Each number is 128 + 24 x the weight over its row's rms, rounded and kept within 0 to 255. Layers, rows and columns count from 0. The size above them is the row's rms in percent of the matrix's.

# layer 2 attention query, 512x512, rms 0.11, rows 227-255, columns 0-63
size [ 94  95  95  97  99 102 107 105 101 105 102 105 104 104 112 108 113 115 104 112 106 105 109 113 111 103 107 107 108]
[[133  79 141 119 156 155 110 141 149 181 134 182 113 144 138 113 112 129  95 126 122 133 143 129  87 142 119 144 114 164 139  98 170 173 152  81  77 128  95 141 148 139  70 120 143 116  97 150 101 101  85 124 121 131 131 162 146 137 116 151 107 124 106 141]
 [129 113 136 134 121 164 171 131 144 159 114 111 131 108 132 131 134 134  96  92 161 140 124  96 107  96  93 133 158 113 138 119 109  95 145 123 120 119  60 129 157  50 126 123 162 128 100 156 114 134 159 138 136  93 132 151 117  94 134 106 151 103  81  83]
 [ 93 144 111 121 129 120  97  92 147 166 127 127 151  94 138 165  67  93 123 143 143 118 132 146 145 105 150 112 117 117 112 124 144 150 121 134 145 177 129 117 115 173 107 100 112 135 115 111 116 101 117 127 108  98 115 152 102 172 112 108  98  89 109 116]
 [111 118 141 123 103 131 146 133 105 157 118 114 126 175 136 142 140 124 103 111 157 140 126 125 132 135 118 120 123  68 150 143 143 141 103 144 157 151 130 133 150 124 111 125 111 146 137 124 130 145 124 130 109 126  95 101 122 138 143 158 104 162  90 117]
 [125 116 121 122 125 175 161 150 119 134 128 131 121 139 126 144  82 148 112 100 123 126 172 125 149 138 140 112 127 127 153 114 111 117 107 132 102 130 130 119 121  83  91  81  89 115  99 146 130 130 128 118 155 128  98 127 138 136 121 150 117 124 154 141]
 [140  78 116 119 132  99  77  99  94  91 157 112 118 127 161 144 112 128 101 158 136 148 135 152 163  69 102 117 115 126 159 185 152 145 140 120 126 137 116 117 173 153  93 155 140 112 140  57  98 129 119 126 162 134 128 153 122 130 107 114 157 133 142 120]
 [113 116 165 113 134 116 110  94 141 158 158 139 169 117 135 135 107 100 134 107 111 170 134 150 117  68 127 131 108 110 160 139 135 125 115 122 128 113 140 142 163 140  74 145 116 125 120 136  86 113 130 119 100 147 121 100  92 129 146 167 140 171  93 139]
 [115 106 129 105 152 154  82 121 101 124 161  98 105 155 128 129 105 127 159 163  84 118 159 120  93 135 156  60 136 108 138 139 121 121 135 114 120 121 136 107 145 154 129 192 110 135 162 106 114 147 132  94 105 112 139 130 148 139 108 128 136 147 103 149]
 [113 105 116 130 124 143 146 123 119 112 171 141 131 133 121 143 134 103 133 114 168 130 128 107  94 113 141 128 142 139 137 143 140 170 109 153 123 115 106 148 128 158 142 121 107  77 140 161 147 111 104 130 127 141 134 106 120 114 108 130 133 119 137 147]
 [117 118 121 117 125 153 143 144 174 124  82  85 124 115 167 134 128 106 111 162 112 154 123 118 133 101 171 136 157 133 108 133 114 139 121 112  77 124 143 126 123 173 116 115 162 138 100 173 149  81  99 119 136 147 116 152  94 174 153 157  95 136 107 110]
 [122 133 102 134 149 130 101 129 172  79 101 134 144 121 139 155 156 116 173 127  96 134 143 134 133 126 125 123 132 144 131 195 100 126  96 133 147 121 139 105 169  74 130 170 111 138 108 105 134  71 148 107 149 119 138 136 150 163 110  97 117 135 138 120]
 [101 151 126 136 127 114 187 127 107 116 154 134 168 107 111 159 105 110 108 128 131 121 122  85 168 131 193  88 118 102 108 126 100 118  94 149 152 117  85 157 141 103 130 122 156 135 116 147 124 125  90 127 117 123 119 130 157 146 149  89 117 111 154 137]
 [110 190 153 114 125 105 111 120 145 103 128 179 161 126 138 163 121 154 163 153 111 107 175 121 143 152 133 120 140 129  53 128 168 143 140 126 100 136 129  97 136 161 139 130 117 174 101 132 174 143 118 101 145 141 136 140 152 112 125 110 143  89  57 121]
 [153 117  95  85 146 101 133 121 118  77 156 119 147 143 114 120 143 143  80  85  91 108  82 135 153 117 145 138  97 136 107 131 115 137 100 105 128 115 138  62 139 100 125 115 166 138 135 148 124 179 135 159 113 141 118 140 132 129  93  98 111 150 128 110]
 [132 108 131 113 122 137 145 110 161 151 130 128 114 111 116 101 116 164  86  99 101 121 119 110 140 163  83 134 131 168 122  73 117 134 146 177 116  94 128  79 116 112 140 116 128 145 112 112 101 136 140 138 121 135 141  99 124 139 130 119 127 104 122 136]
 [116  63  94 137 129 164 146 113 185 112 127 114 154 176 133 105 139 126 138 118 155 137 123  79 168 125 144 129 138 157 141 131 155 125 152 109 144 152 144 108 128 142 101  87 117 157 110 106 128  88 126 108 111 136 110 115 154 157 140  79 145 117 119 113]
 [187 131 163 153 109 155  74 153 150 129 113 123 124 140 173 135 153 122 104 141 111 146 109 128 140 134 123 107 153 135 102 147 128 155 156 133 114  88 116 136 182 133 118 135 120 132 136 146 100 124 149 164 138 138 137 102 104 147 112 154 117 107 119 114]
 [116 122 144 112 175 132 112 123 120 125 128 143  96 171 109 125 123 128 159 164 104 139  92  98 122 125 143 119 123 164 129 106 113 108 107 150 159 133 166 137 144 165 120 145 139 125 108 132  98  93  98 107  93 116 141 155 134 149 163 127 198 109 103 122]
 [141 162 142 149 113 149 121 149 132 112 110 170 146 105 115 123 102 174  97  72 129 122 142 179 110 156  82 156  84 130 135 113 163 123 125 143 147  91 131 134 168 110 171 149 145 118 135 113 170 116 163 145  90 116 136  98 128 101 184 148 155 166 141 105]
 [142  90 115 135  61 169 159 134 129 140 125 103  95 130 118 124 155 151  85 169 163 139  90 123 168 148 150 138 130 104 146 120 116 121 111  85 170 125 140 122 119 129 160 119 181 174  73 102 156 132 128 148 121 148 131  93 128 127 143 148 105 124 124 152]
 [ 85 136 139 118 113  76  94 155 147  97 148 138 143 132 108  96 114 108 129 150 143 155 170 168  95 118 101 143  99 148 176  92 145 101  76 132  96  71 142 152 136 103 164 128 105 121 149 146  97 121 151 105  89 172 121 154 123 142  72 137 109 130 119 108]
 [107 115 144 113 127 124 168 118 143 109 141 146 125  79 109 118 127 138 111 128 118 123 112 131 133 146 128 131  97 119  74  87 104 145 111 131 135 132 154 128 125 140 136 148 145 117  93  97 133 142 162 153 159 121 147 165 157 118 176 111 149 157 157 118]
 [ 93 157 130 136 115 171 121  97 135 148 157 116 160 162 111 112 116 107 123 127 146 106 164 151 155 132 149 124  84 157 140 121 144 153 148 180 161 143  95 152 120  89 140  78 123  72 124  91 107 137 121 119 145 109  94 154 123 121 100 120  85 141 144 150]
 [142 134 135 150  93 132 121 155 141 162 147 118 167 130  80 130 131 145 165 138 142  92 131 142 113 108 111 117 135 104 121 117 101 154 161 102 111 125 164  87 167 147 156  95  64 153 106 138 127 134 156 161 159  91 114 139 149 139 107 147 151 156 120 132]
 [145 161 128 101  99 142 122 131 132 145 155 139 128 157 134  99 119 139  95 163 110 135 158 170 145 150 138 141 137 131 115 141 143 168 154 133 140  98 118  92 116 122 104 130  92 114 114 129 153 101  87 143 121 134 135  88 118 114 126 124 108 128 110 121]
 [122 105 116 128 159  93 147 117  71 136 153 127 112 132 103 107 104 152 109 132 104 156 129  89 133 153  91 127 112 166 127 177 145 104 134 127 162 158 152 153 108 169 146 147 141 150 120 134 139 108 150  94 145 145 108 120 105 163 107  89  86  98 127 117]
 [145 107 123 113 118 135 113 124 115 195  61 136 117 164 103  96 138 142 158 105  99 114 160 147 133 146 146 122 129 120 139 131 158 102 114 140 159  91 133 104  91 121 125 132  98 156 160 151  95 141  99 147 119 140 118 150 129 108 151  77 155 175 110 126]
 [117 119 135 147  56 141  89 127 122 108 140 126 111 106 153  97 125 149 146 146 126 163 118 121 153 140 100 132 153  77 110 135 164 101 138 129 107 141 112 109 156  70 143 164 191 125 114 144 138 117 118  95 135 115 128 134  87 140 124 107 123 113 143 150]
 [131 141 138 170 129 145 107  94 121 163 137 124 108 132 136 123 171 114 119 138 146 129  85 107 116 170 108  87 146 117 133 155 135 108 120 126 140 151  84 143 138 106 113 120 117 142 141 154 133 118 116  80  96 166 136 114 178 109 112 133 159 130 127 117]]
# layer 2 attention key, 512x512, rms 0.113, rows 227-255, columns 0-63
size [102 102  99 103 100 110 103 103 105 107 106 111 105 103 108 106 110 112 104 109 106 105 107 111 111 105 104 101 104]
[[156 117 148 145 113  99 144 119 138 141 150  88 124 133 109 144 134 151 135 150 118  84 146 164 131 124 111 145 126 169 171 114  99 133 164 133 117 140 178 101 115  91 114 134  71 141 159 148 140 121  81 149 153 141 144 159 138 151 132 111 109 119 187 128]
 [ 90 132 102 137 124 169 127 125 148 100 101 113 157 134 103  94  94 104 142 153 111  92 154 139 134 106 124 147 104 106 108 138  82 127 143 146 120 126 157 146 122 101 114 123 148 122 123 160 130 179 146 184 111 145 122  77 155 116 116 117 122 151 122  94]
 [107 122 122 161 129 169 158 123 132 161 154 100 161 117 118 132 100 127  79 127  92 187  94  98 155 154 144 109 138  78 100 157 141 119 115 121 145 158 116 120 119 110 143  76 117 127 139 107 151 139 138 119 156 145 138 123  72 150 145 152 142 165 151 141]
 [106 139 141 152  99 108 156 102 131 136 167  98  86 123 121 151 117 128 121 120 119 131 135 131 148 170 102 116 112 146 165 126 142 145 149 122 125 126 103 136 122 159 127 131 107 144 140 129 130 145 119 141 138 131 135 120 159  89 135 128 113 138 141 162]
 [111 126  99 136  80 159 108  87 123 176  82 125 121 122 139 129 157 144 143 139 137 170 136  96 116 107 133 142 158 116  93 141 103 101  99 140 130 134 119 136 114 171 178 150 129 144 124 133 216 143 135 123 126 151 146 100 143 125 161 162 144 138 166 125]
 [134 110 156 116 154 172  97 108 141  44 142 124 116  98 150 109 124 151 179 130 101 104 124  99 101 141 170 129 151 124 111 105  77 143 120 205 112 160  94 123 107 168 148 123 137  79 101 173 123 155 130 137 155 129 161 137 162 109 129 132 144 127 140 130]
 [135 113 144 142 105 156 157 134 101 141 122 133  67 155  66 108 147 114 119 135  71 113  99 128 113 133 159 167 125 145  98 147 118 168 117 162 139 120 129 104  73 136 133 132 128 149  82 144 113 123 114 146 171 141 188 111 136 115 124 118 121  96 112 131]
 [145  96 118 130 123 130 123 115 123 106 138 184 107 144  91 145 132 113 145 183 156 135 153 148 140 131 164 148 125 145 123  82 100 130 146 146 123 126 159 142 124 150 128 141 109 146 182 166 126 136 111 135 149 144 129 116 134 165 133 135 121 155  73 112]
 [135 127 110  98 153 145  75  79 106 101 135 134 139  89  91 157 161 125 165 125 147 128 142 135  94 125 118 129 111 173 132  89 115 147  95 208 112 132 114 121  87 113 126 145 101 133 116 103 155 133 119 145 166 132  74 161 166 154 118 146 135  99 130 125]
 [138 148 137 131  64 172 106 126 157 144  89 167 132 103 148 134 133 164  80 147 110 132 131 158 134 146 127 131 103 161 146 127 118 150 136 124 113 145 154 127 183 136 108 137 120 140 112 118 164 116 114 139 149 163 153 133 108 125 128 144 164 144 137 128]
 [150 146 124 103 115 148 162 125 140 125 103 125 153 125 122 136 131 158 132 160 148  94 140 128 100 111 116 147 138 129 132 125 152 121 135 152 113 135 144 132 111 150  95  88 152 124  92 143 164 133 121 138 135 122 104  95 122 125 131 133 112 101 113 168]
 [116 119  89 149 110 110  89 175 121  88 110  83  92  88  99 119 169 135 132 131 114 117 173 160 110 101  82 125 116 142 144 149 120 175  80 167  92 144 140  93 112 131 183 146 111 104  81 131 141 122 134 131 121 129  78 120 121 109 138  93 158 141 135 150]
 [182 178 108 118 161 133 149 155 135 123 118 113  94 113  80 154 145 159  85  88 137 111 114 129 156 167 112 130 123 158 166  91 125 150 150 119 142  98 135 160 149 123  94 121 144 106 130 142 128 160 116 105 111  95 101 128 103 105 116 110 147 120 140 132]
 [191  97 126 122 112 117 106 149 132  89 134 100  93 128 136  77 116 114 128 135 114 145 145 104 168 154 134 119 115 123 118 116 159 139 122 121  99 149 154 171 107 126 114 176 115 148 133  99 101 135  86 172 136 117  86 128 110 124 119 117 111 152 159 134]
 [171 142 158 126 167 163  96 106 169 132 131  92 119 169 157 114 140 145 108 128 129 115 182 185 121  97 163  81 111 120 171 136 134 167 138 143 121 127 120 150 145 103  92 141  93 139 148 116 106 130 124  94 128 118 153  90 166 151 110 111 114 151 112 125]
 [170 119 136 128 158 118 138 128 141 123 120 116 168 144 123 181 121  82 117 112 133  87 106 125  91 170 112 116 160 124 106 112 134 112 162 111  96 105 145  79 106 121 145 110 176 100 118 166 120 139 118 178 142 147 109 137 139 118 172 132 115 119 167 132]
 [132 135 146 116 128  74 119 146 172 125 146 127 109 123 142 103  97 118 132 131 109 132 115  98 153 126 101 120 163 133 120 158  93 137 150 105  95 137 111 112 167 144 136 167 106 130 153 136 137  87 119 178 153 200 115 112 106 157 160 145 117 101 106 123]
 [160  96 117 165 117  92 195 134 162 120  93 148  81 155 150 125 131  92 132 125 132  71 109 149 114 131 104 109 148 104 117 140 140 118 136  91 153 154 123 144 142 174  75 129 126 113 149 106 141 143 104 152 162 171 143 141 107 106 129  91 166 121 121 109]
 [124 134  96  98 101 133 126 104 162 118 127 109 114 124 132 138  99 129 151 145 114 121 131 119 102 108 122 103 133 132 102 109 116 107 143 195 131 112 143 139 126 142 145 109 130 114 174 156 133 154 131 119 164 152 108 107 166 127 116  74 131  98 169 120]
 [118 143 113 152 129 139 120 107 132 120 143 138 120 108 122 111 148 101 163 160 115 166  76  76 116 108 126 116 109 143 146 139 112 108 103 122 134 100 118 151 127 127  92 185  94 139 112 144 162  85 104 156 110 138 183 123 111 114 143 128 146  86 131 127]
 [ 95 109 146 123 119 131 102 168 147 152  76 174 134 134 111 112 112 103 189 150 120 154 136 105 154 137 202 161 124 113 131 166 117  97 128 111 157 177 105 135 111 118 161 150 126 170 120 147  96 129  87 118 160 125 132 123 127 126 124 122 222  89 131 119]
 [117 132 138 116 123  95 140 137 148 100 124 136 117 111 141 126 117  80 106 106 168 137 114  98 132 157 147 123 137  71 204 152 172 153 121 132 136 131 158 156 126 169  80 155 108 104 125 104 126 122 168 131 147 137 149 146 169 120 119 133 144  60 163 121]
 [155  93 123 121 145 114 144 150 124 154 146 124  71 134 184 148 100 136 136 111 102 122 143 155 125 124 149 142 122 126  86 104 113 156 137 127  94 162  94 131 112 132  93 129  98 116 183 157  75 127  72 119  95 107 131 134 137 146 137  82 131 131 149  98]
 [129 127 122 117  92 150 145 158 128 114  98 111 110 127 124 116  71 120 136 132  71 114 134 134 142 146 128 114 133 138 137 144 140  85 111 167 132 122 120  91 147 159 158 106 103 107 160 106  94 120  89 132 169 132 129 157 147 114  83 137 103 124 177 113]
 [134 111 153 129 132 153 107 127 134  90 123 138 126 119 135 148 127 111 107 130 142 146  90 163 125 127 121 147 144 129 105 153 118 147 149 137 133 167 146 168 180 107 121 117 139 100 141 133 129  91 115 120 156 144 124 146 150  81 128 125 112 164 114 121]
 [136 119 150 115 121 122 138 121 129 136  83 129 130 107 176 115 145 135 161 123 110 163 113 140 148 107  97 137 118 106  77 118 121 174 135 159 142 113 143 147 121 145 102 108 110 149 121 136 119 128 126 152 141 162  76 142 134 133 103 158  95 122 133 138]
 [140 125 125 137 118 145 121 134  95  79 166  99  95 136 100 142 145 138 131 114 126  94 142 102 125 133 160 177  95  77 139 105 142 167 138 128 146 131 181 130 154 153 145 108 128 121 117 113  78 150 156  99 130 105 157  84 137 124  84 110 114 165 137 132]
 [169 125 138 103 113  98 122 126  83 102 106 121 168 132  97 176 153 117 152 150 128 125 137 158 126 167 145 109 154 130  98 162 159 100 144 121 128 105  81 154 133 159 130 145 107 133 115 121 128 120 123 142 134 123 160 113 126 140 132 123 150 115 172 138]
 [107 162 129 119 159 128 164 125 149 112 159  93 116 115 107 106 170 148 127 156 127 123 161 131 167 100 107 186 160 147 147 137 123 136 116  92  83  95 100 103 125 130 147 100 121 117 131 131 110 123 125 131 140  99 104 136 124 169 128 142 116 165 128 122]]
# layer 2 attention value, 512x512, rms 0.094, rows 192-215, columns 0-63
size [102  98  98 103  93 102 100  94  99 100  94  95  99 101  98  98  97  93 100  99  97  94  99  97]
[[ 95 135 152 109 151 149 158 124 119 130 139 111  95  82 144 142 136 106 136 133 118 139 119 160 143 130 147  73 100 122 125 128 105  90  95 107 130 167 155 138 110 142 127 169 109 139 102  67 106 120 122 170 157 138 117 165 132 137 132 169 114 151 159 109]
 [164 129 140 127 109 104 153 112 141 158 100 156 140 119 140 143 146 172 132 189 146 106 111 145 109 113 100 172 147 163 151 125  92 160 100 107 133 112 140 169  98 129 104 131 107 121 143 132 147 153 115 117 108  92 132 129 163  97 107 143 117 140 102 149]
 [152 155 117 158 105  91 121 103 137 125  96  91 123 149 131 131 118  79 125 167 106 116 143 123 118  92 115 122 115  78 119 144 132 139 110 126 164  70  88 120 153  92 187 134 194 113 145 167 152 106 141 155 102 109 189 144 178 116 125 140 146 108 138 128]
 [154 128 175 125 160 102 144 106 143 117 130  64 140 119 116  92 166 143 138 166 119  86 118 142 123 110 117  91 163 150 108 172 156 120 152 117  70 192 106 139  73 109  99 131 103  84 164 111 107  94 103 157 137 173 145 138 126 127 155 125 147 116 137 120]
 [137 122 103 146 153 169 113 151 160  90 145 139 135 124 126 147 110 118  99 116 138 115  99 116  96 132 169 113 170 113 148 122 135  94 134 132 132  68 165 132 101 176 138 118 150 147 128 124 122  88 164 109 134 129 136 125 158 148  92 124 145 161 118  91]
 [112 122 168 129  93 131  96  70 172 122 100 169 135 108 165 163 117  77  91 154 133  78 172 104 128 156  94 148  96 131 136 143 100 131 117 127 143  91 123 171 190 142 131 100 103 113 112 152 101 131 145  93 154 182 113 105 144 120 101 174  95 108 154 161]
 [127 104 139  98 124 147 164 106 154 102 135 162 136 140 119 137  83 109 155 109 130 120 115 136 140 121 129 129 168 117 165 106 140 137 107 127  98 142 133 157 145 138 117 108 143 105 132 140 129 145 140 107  86 135 119 126 115 121 140 153 135 159 109 128]
 [143  90 134 118 120 145 158 131 109 155 107 150 130 134 170  85 133 151 125 149  68 114 180 123 152  86  94 112 100 147 139 119 116 115 134  74 124 142  98 121 149 113 187 105  88 163 115 134 164 139 112 106 134 104  79 146  86 107 132 105 117 119 145 132]
 [125 160 126 161  96 189 118 111 154 140 163 128 132 152  99  92 142 114 151 128 123 116 135  81 112 136 120 163 109 133  98 138 138 181  60 124 134 170 106 132 112 145 128 146  86 166 175 132 101  92 125 155 131 180 151 113  99 124 148 153 145  98 100  82]
 [160  84 159 100 167 133 146 149  79 174  78 162 143 131 189 136  94 158 133 161 153 104 191 103 147 143 125 117  98 115 137 101 134 157 104 102 143  86 159 106 114  91 145 137 136 147 147  87 136 170 135 109 165 172 155 114 144 123 109 127 152 194 136 123]
 [120 112 128 118 116 166 167 128 173 119 141 148 134 130 157 145 142 141 122 118 146 113 142 120 128 146 136 164 104  97 106 122 134 143 186 138 124 129 101 117 132 138 119 154 137 157  79 170 140 116 143  92 149 116  99  79 117 134 132 143 146 127 190 176]
 [142 127 167 117 151 127 105 122  87 166 149 143 139 129 147 151 122 126 114 169 137 112 149 125 133 115 153 109  92 180 135 135 121 145  93  63 126 138 152 150 136 141 105 122 113 138 173 128 108 113 128 114 126 128  79 165 115 112 106 119  87 192 179 106]
 [132 131 101  96 154 125  97 108 117 134 122 169 155 143 139 118 168 165 159 140 110 137 112 155 114 165 138 125 161 141 130 110 148 156 153 130 136 135 105 141 125 130 118  79 121  89 144 132 115 119 145 142 154 143 104 126 142  93 163 109 134  94 115  87]
 [116 113 112  88 105 117 160 155 109 153 126 104 134 107 107 126 164 141 146 131 170 157 181 128  97 127 111 128 133 144 118 139 117 159 137 120 125 105 133 104 149 147 163 124 145 142  96 103 146 143 129 143 113 149 111  80 151 136 149 160 150 108 100 146]
 [107 112 115 134 144 141  98  96 135 141 123 107 108  95 146 113 146 168 169 121 124  94 130 116 150 104 125 147 129  85 179 117 128 112 140 160 127 155 127  89  75 150 125 109 154 123  85 141 115 139 113 159  77 109 103 114 109 120 109 118 148 149 153  91]
 [130 176 117 112 116 138 108 158 142 141  97 169 138 121 163 126 158  97 139 128 156 126 127 107 123  90 148 104 142 104 115 106 164 131 149 145 137 101 106 114 122  91 118  99 122 155 134 142 101 188 137 103 118 118 161 120 158 161 132 135 139 112 111 150]
 [ 91 143 157 149 132 143  97 123 135  83  95 103 129 149 169 153 104 112 115 130 125 117 167 146 128 142 140 103  89 137  99 134 165  94 178 131 106 125 165 132  76 118 146 153 114 130 134 132 133 126  81  98 162 119 117 115 167 124 122 111 109 135 159 117]
 [152 127 169  92 111 134 126 102 102 145 142 123 110 121 117 132 163 120 136 130 149 163 103 154 133  92 162 139 120 131 133 111 135 103  78 113 156 133 118 147 122 133 100 126 148 124 128 180 154 115 141 120  91 105 108 110 135 158 172 137 157 128 140 124]
 [146 146 152 139  96 189 184 145 157  89  92 127 131 143 112 131 161 100 151 111  95 145 129 146 152 126 145 123 118 133 118 154 125  96 154 116 170 136 140 164  97 155 132 133 146 147 150 143 154 131 115 104 152 134 121  96 145 124 122 169 127 110 187 127]
 [113 165 138  90 117 118 132 143 132 128 133 123 107 102 146 113 160 189 127 143  88 140 103 106 153 105 111 115 103 133 127 145 116 115 120 123 136 132 105 157 146 153 114 113 135  83 105 160 152 126 133 156 142 106  80 124 127  60 152 119 132 110 109  68]
 [ 92 104 114 101 162 143 130  93 141 143 166 141 150 129 126 147 127 160  80 110 107 131 153 152 135 119  94 105 152 117 112 103 128 137 115  94 147 115 151 145 144 129 168  99 151 137 130 100 134  91 159 141  93  80 127 135 122 130 102 149 114 148 177 116]
 [100 145 117 102 135 108 135 159 112 138 125 143 185  94 109 123 100 108 113 148 127 123 142 109  86 140 169 104 115 138 157  96 144 121 128 107 136 136 117 155 148 139 122 155 115 191 143 159  99 122 149 106  95  73 121 168 119 145 151 121  84 103 163 124]
 [ 86 160 120 146 166 133 105 116 125 184 124 115 118 109 136 168 105 159 183 160 148 145 142 124 135 116 144 143 141 118 147 126 141 149 145 136 112  89 130 149 118 103 102 129 106 111  88 158 122 114 129 133 103 125 146 112 155 113 116 113 120 122 118 147]
 [161 159 134 104 122 156 150 107 115 141 117 139 135 149 121 165  86 128 116 173 131  96  96 114 103 161  94 141 110 107 126 156 166 136 119 139 150 113 155 117 142 112 106  94 116 109 125 109 126 161 197 154 138 125 114 127 142 129 152 135 144 146 103 127]]
# layer 2 attention output (transposed), 512x512, rms 0.36, rows 192-214, columns 0-63
size [101  98  93 107  95 107  96  99  99 101  94  98  99 103  96  96  98  97 101  99  95  99 108]
[[177 139 108 118  96 103 104 140  81 140  92 107  95 140  97 140 146 127 116 110 147 122 119 168 119 122 116 150  89 149 150 141 151 122 101 153 152 136 122 151 138 173 130 176 123 104 124 120 139 154 167 106 105 161 117 141 131 151 136 118 132 109 143 140]
 [150 145 112 157 137 123  82 123 105  99 159  96 153  95 121  96 100 133 127 103 128 139  96 122 115 171 156 138 139 103 128 151 130 136 157 139 154 145 151  74 143  96 137 146 114 127 108 118 175 131 133 102 118 107 146 134 174 170 154  98 123 145 157 117]
 [138 120 121 124 131 131 167 122 144 103 160 125 128  80 106  92 153 151 105 149 167 122 120 101 117 122 144 118  82 106 156 117  95 149 121 113 105 103 126 136 155 129 108 132 132  96 122 138 138 152 125  98 142  91  91 174 115 135 126 121 127 141 107 129]
 [118 128 127 100  96 106 131 117 134 115 139 144 161 125  87 154 133 126 118 154  98 137 143 137 108 178 152 137 134 127 146 140 114 132 107 111 140 104 155  93 160 147 125  91 121  88 130 106 119 163 113  95 119 153 183 121  99 137  87 120 143 163 178 127]
 [111 129 140 108 127 121 136 104 106 189 132 120 157 116  90 102 154 129 135 143 126 124 121 131 129  62  78 116 120 144 115 112 143 135 162 131  90 145  97 116 135 193 122 137 114  98 159  94 162 114 110 168 151 157 140 109 105 118 118 131 111 113 157  99]
 [110 136 116  77 126  95 138 123 119 152 117 135 127 172  66 127 112 133 152 180  95 102 117 144 126 193 145  97 121 178 126 140 113  85  88 112 114  88  95 129 138 143 140 107 133 124 107 181  96 100 119 130 138 147 141 122 161  81 136 106 215 150 153 142]
 [ 73 158 176 113 133 147 148  90 130 173  74 136 149  98 138 102 156 170  88 112 113  65 133 144  96 145 109 166 161 135  93 123 147 197 165  93 162 120 125 132 152 117 150 121 120 148 119 122 103 108 132 160  86 139 100 103 106 164 149 157 112 101 104 127]
 [ 94 128 149 139 107 115  86 127 160 152 172  90  93 168 116 107 111  92  95  91 147 152 133 157 157 146 103 131 144 110 155 103 121 149 100 143 135 110 129 125 111 164 150 161 116 147  98 119 133  93 149 139 149 141 129 132 149 138 124 108 154 135 112 119]
 [101 125 102  82 102 168 131 145 131 148  86 147 126 150  67 148 124 152 152 111 149 133 138 131 164  96 126 138 118 131 128 104 112 109 130 155 158  72 152 138 172 137 128 146  96 122 106 101 164 145 146 126 163 127 115 141 120 162 116 144 102 156 125 130]
 [138 101 108 124  72 128  97 104 117 119 125 100 164  92 114 108 116 100 143 153 144 107  92 132 123  86 125 110 133  76 118  98 175 122  93 110 156 152 121 139 137 136 136 100 171 127 105 131 153 111  81 123 122  93 111 161 158 147 135 151  86 122 109 141]
 [114 126  98 135  74  73 134 129  84  94 122 135 106 101 143 154 101 157 119  81 126 145  92 122 128 113 142  98 117 177 139 134 119 139  95 142 106 104 134 144 123 120 104 132 120 138 140 110 106 131 146 131 134 155 139 136 137 144 152 125 114 113  85 122]
 [120 142 123 137 123 115 131 109 100 148 165 129 115 116 135 139 145 149  78  92 100 116 181 121 159 163 139 132 113 125 103 156 155 107 167 173 128 124  98 112 115 110 125 151 146 136 119 109 122 138 121 141 112 148  96 172 138 108  98 156 151 113 110 134]
 [137 145 101 120 114 154 138  99 176  98 127 141 114 109 123  91 123 115 176 125 141 160 102 137 106 136 137 131 137 120 118  96 111 129 144  86 101 132 113 132 125  85 117 149 103 149  88 123 131 130 123 103 123 103 130  88 136  87 154 123 103 130 155 201]
 [126  94 100 155 123 139  90  88 148 135 126 118 117 132 127 142 149 114 132 121 119 101 131  91 139 168 141 183 109 138 106 171 106 128 134  90 111 120 129 126 168 129 170 140 142 112 154 145 153 115 123 163 141 141 117 145 128 149 144 142 113 114 142  97]
 [152 151 125  98 137 101  97  97 105 124  97 122  71 119 130 129 138 120 152 154 118 115 137 142 170 106 114 110 134 145  93 134 127 113 130 132 170 120 129 137 120  94 117 118 108 105 129 153 161 191 120 119 136 136 106 135 119 131  94  92 123 113 110 157]
 [138 117 145 136 101 122 106 133 107 160 143 128 115 131  94 129 122 157 166 130 129 118 146 152 110 173 144 146 113 186  88 179 114 137 132 104 151 127  91 152 140  96 113 143 136 144 118  91 140 126 113 112 129 119 130 130 109 125 125 127 110 134 155 131]
 [133 139 103 162 117 110 114 102 114 143  91 149 137 126 128 127 124 131  92 138 138 171 129 135 122 141  93 131 110 141 154 129 119 118 106  98 124 134  88 141 137 132  99 142 154  99 129 136 140 105 170 151 138 148 136 151 119 154 100 145 127 149 163 105]
 [174 138 111 129 148 165 159  90 177 114 173 110 115 121 159 135 103 152 136 106 131  81 172 161 129 158 119  94 122 153 126 134 160 132 133 161 123 119 187 125 147 120  97 137  95 121  68 110 145 115  89 133 122 106 108 145 113 179 131 136 159 131  90 135]
 [129 148 149  73 140 113 122 123 104 160 146  53 166 122  87 142 108 159  91 134 152 144 147 126  98 131 149 120 192 150 142 136 158 115  77 123 186 131 135 112 128 151 130 137  74 108 103  92 154  83 151 136 118 148 113 135 143 120 141 116 117 157 114 128]
 [104 120 136 154 104 109 107 107 174 106 150 134 178  95 127 144 162 142 169 127 122 142 139 112 138  96 151  81 176 109 162 142 147 147  83 117 135 120 146  86 135 102 142  88 139 169 109  95 144  88 152 119 150 100 162 152 147 150 113 127 124 103 126 124]
 [157 149 150 150 116  94 115 135 114 117 126 131 128 145  91  96 165 131 149 144 115  79 136 141  78 178 114 110 117 113  99 151  85 132 160 120 121 165  80 120 167 140 156 146 145 135  97 171 147 159 127 147 139 171 123 163 169  71 130 145 110 122 117 109]
 [132 147  91  77 184 155 131  98 154 122 132 107 125 114 132 116  87 139 127 149 122 159 156 146 109 154  77 147 113 137 131 171 113 160 103 117 158 131 121 114 133 108 121 119 156 140  86  65 161 156 126 191 135 116 158 149 131 143 157 152 157 123 143 156]
 [132 120 114 136 131 141 142 177 101 144 152  97 145 129 116 146 108 154  98 108 152 133  79 110 130 137 100 162 162 127 100 148 153 126 138 139 143 138 147  94 132 111 116 124 163 122 103  85 117 124 113 143 127  88 122 152 131 125 141 139  78  73 149  99]]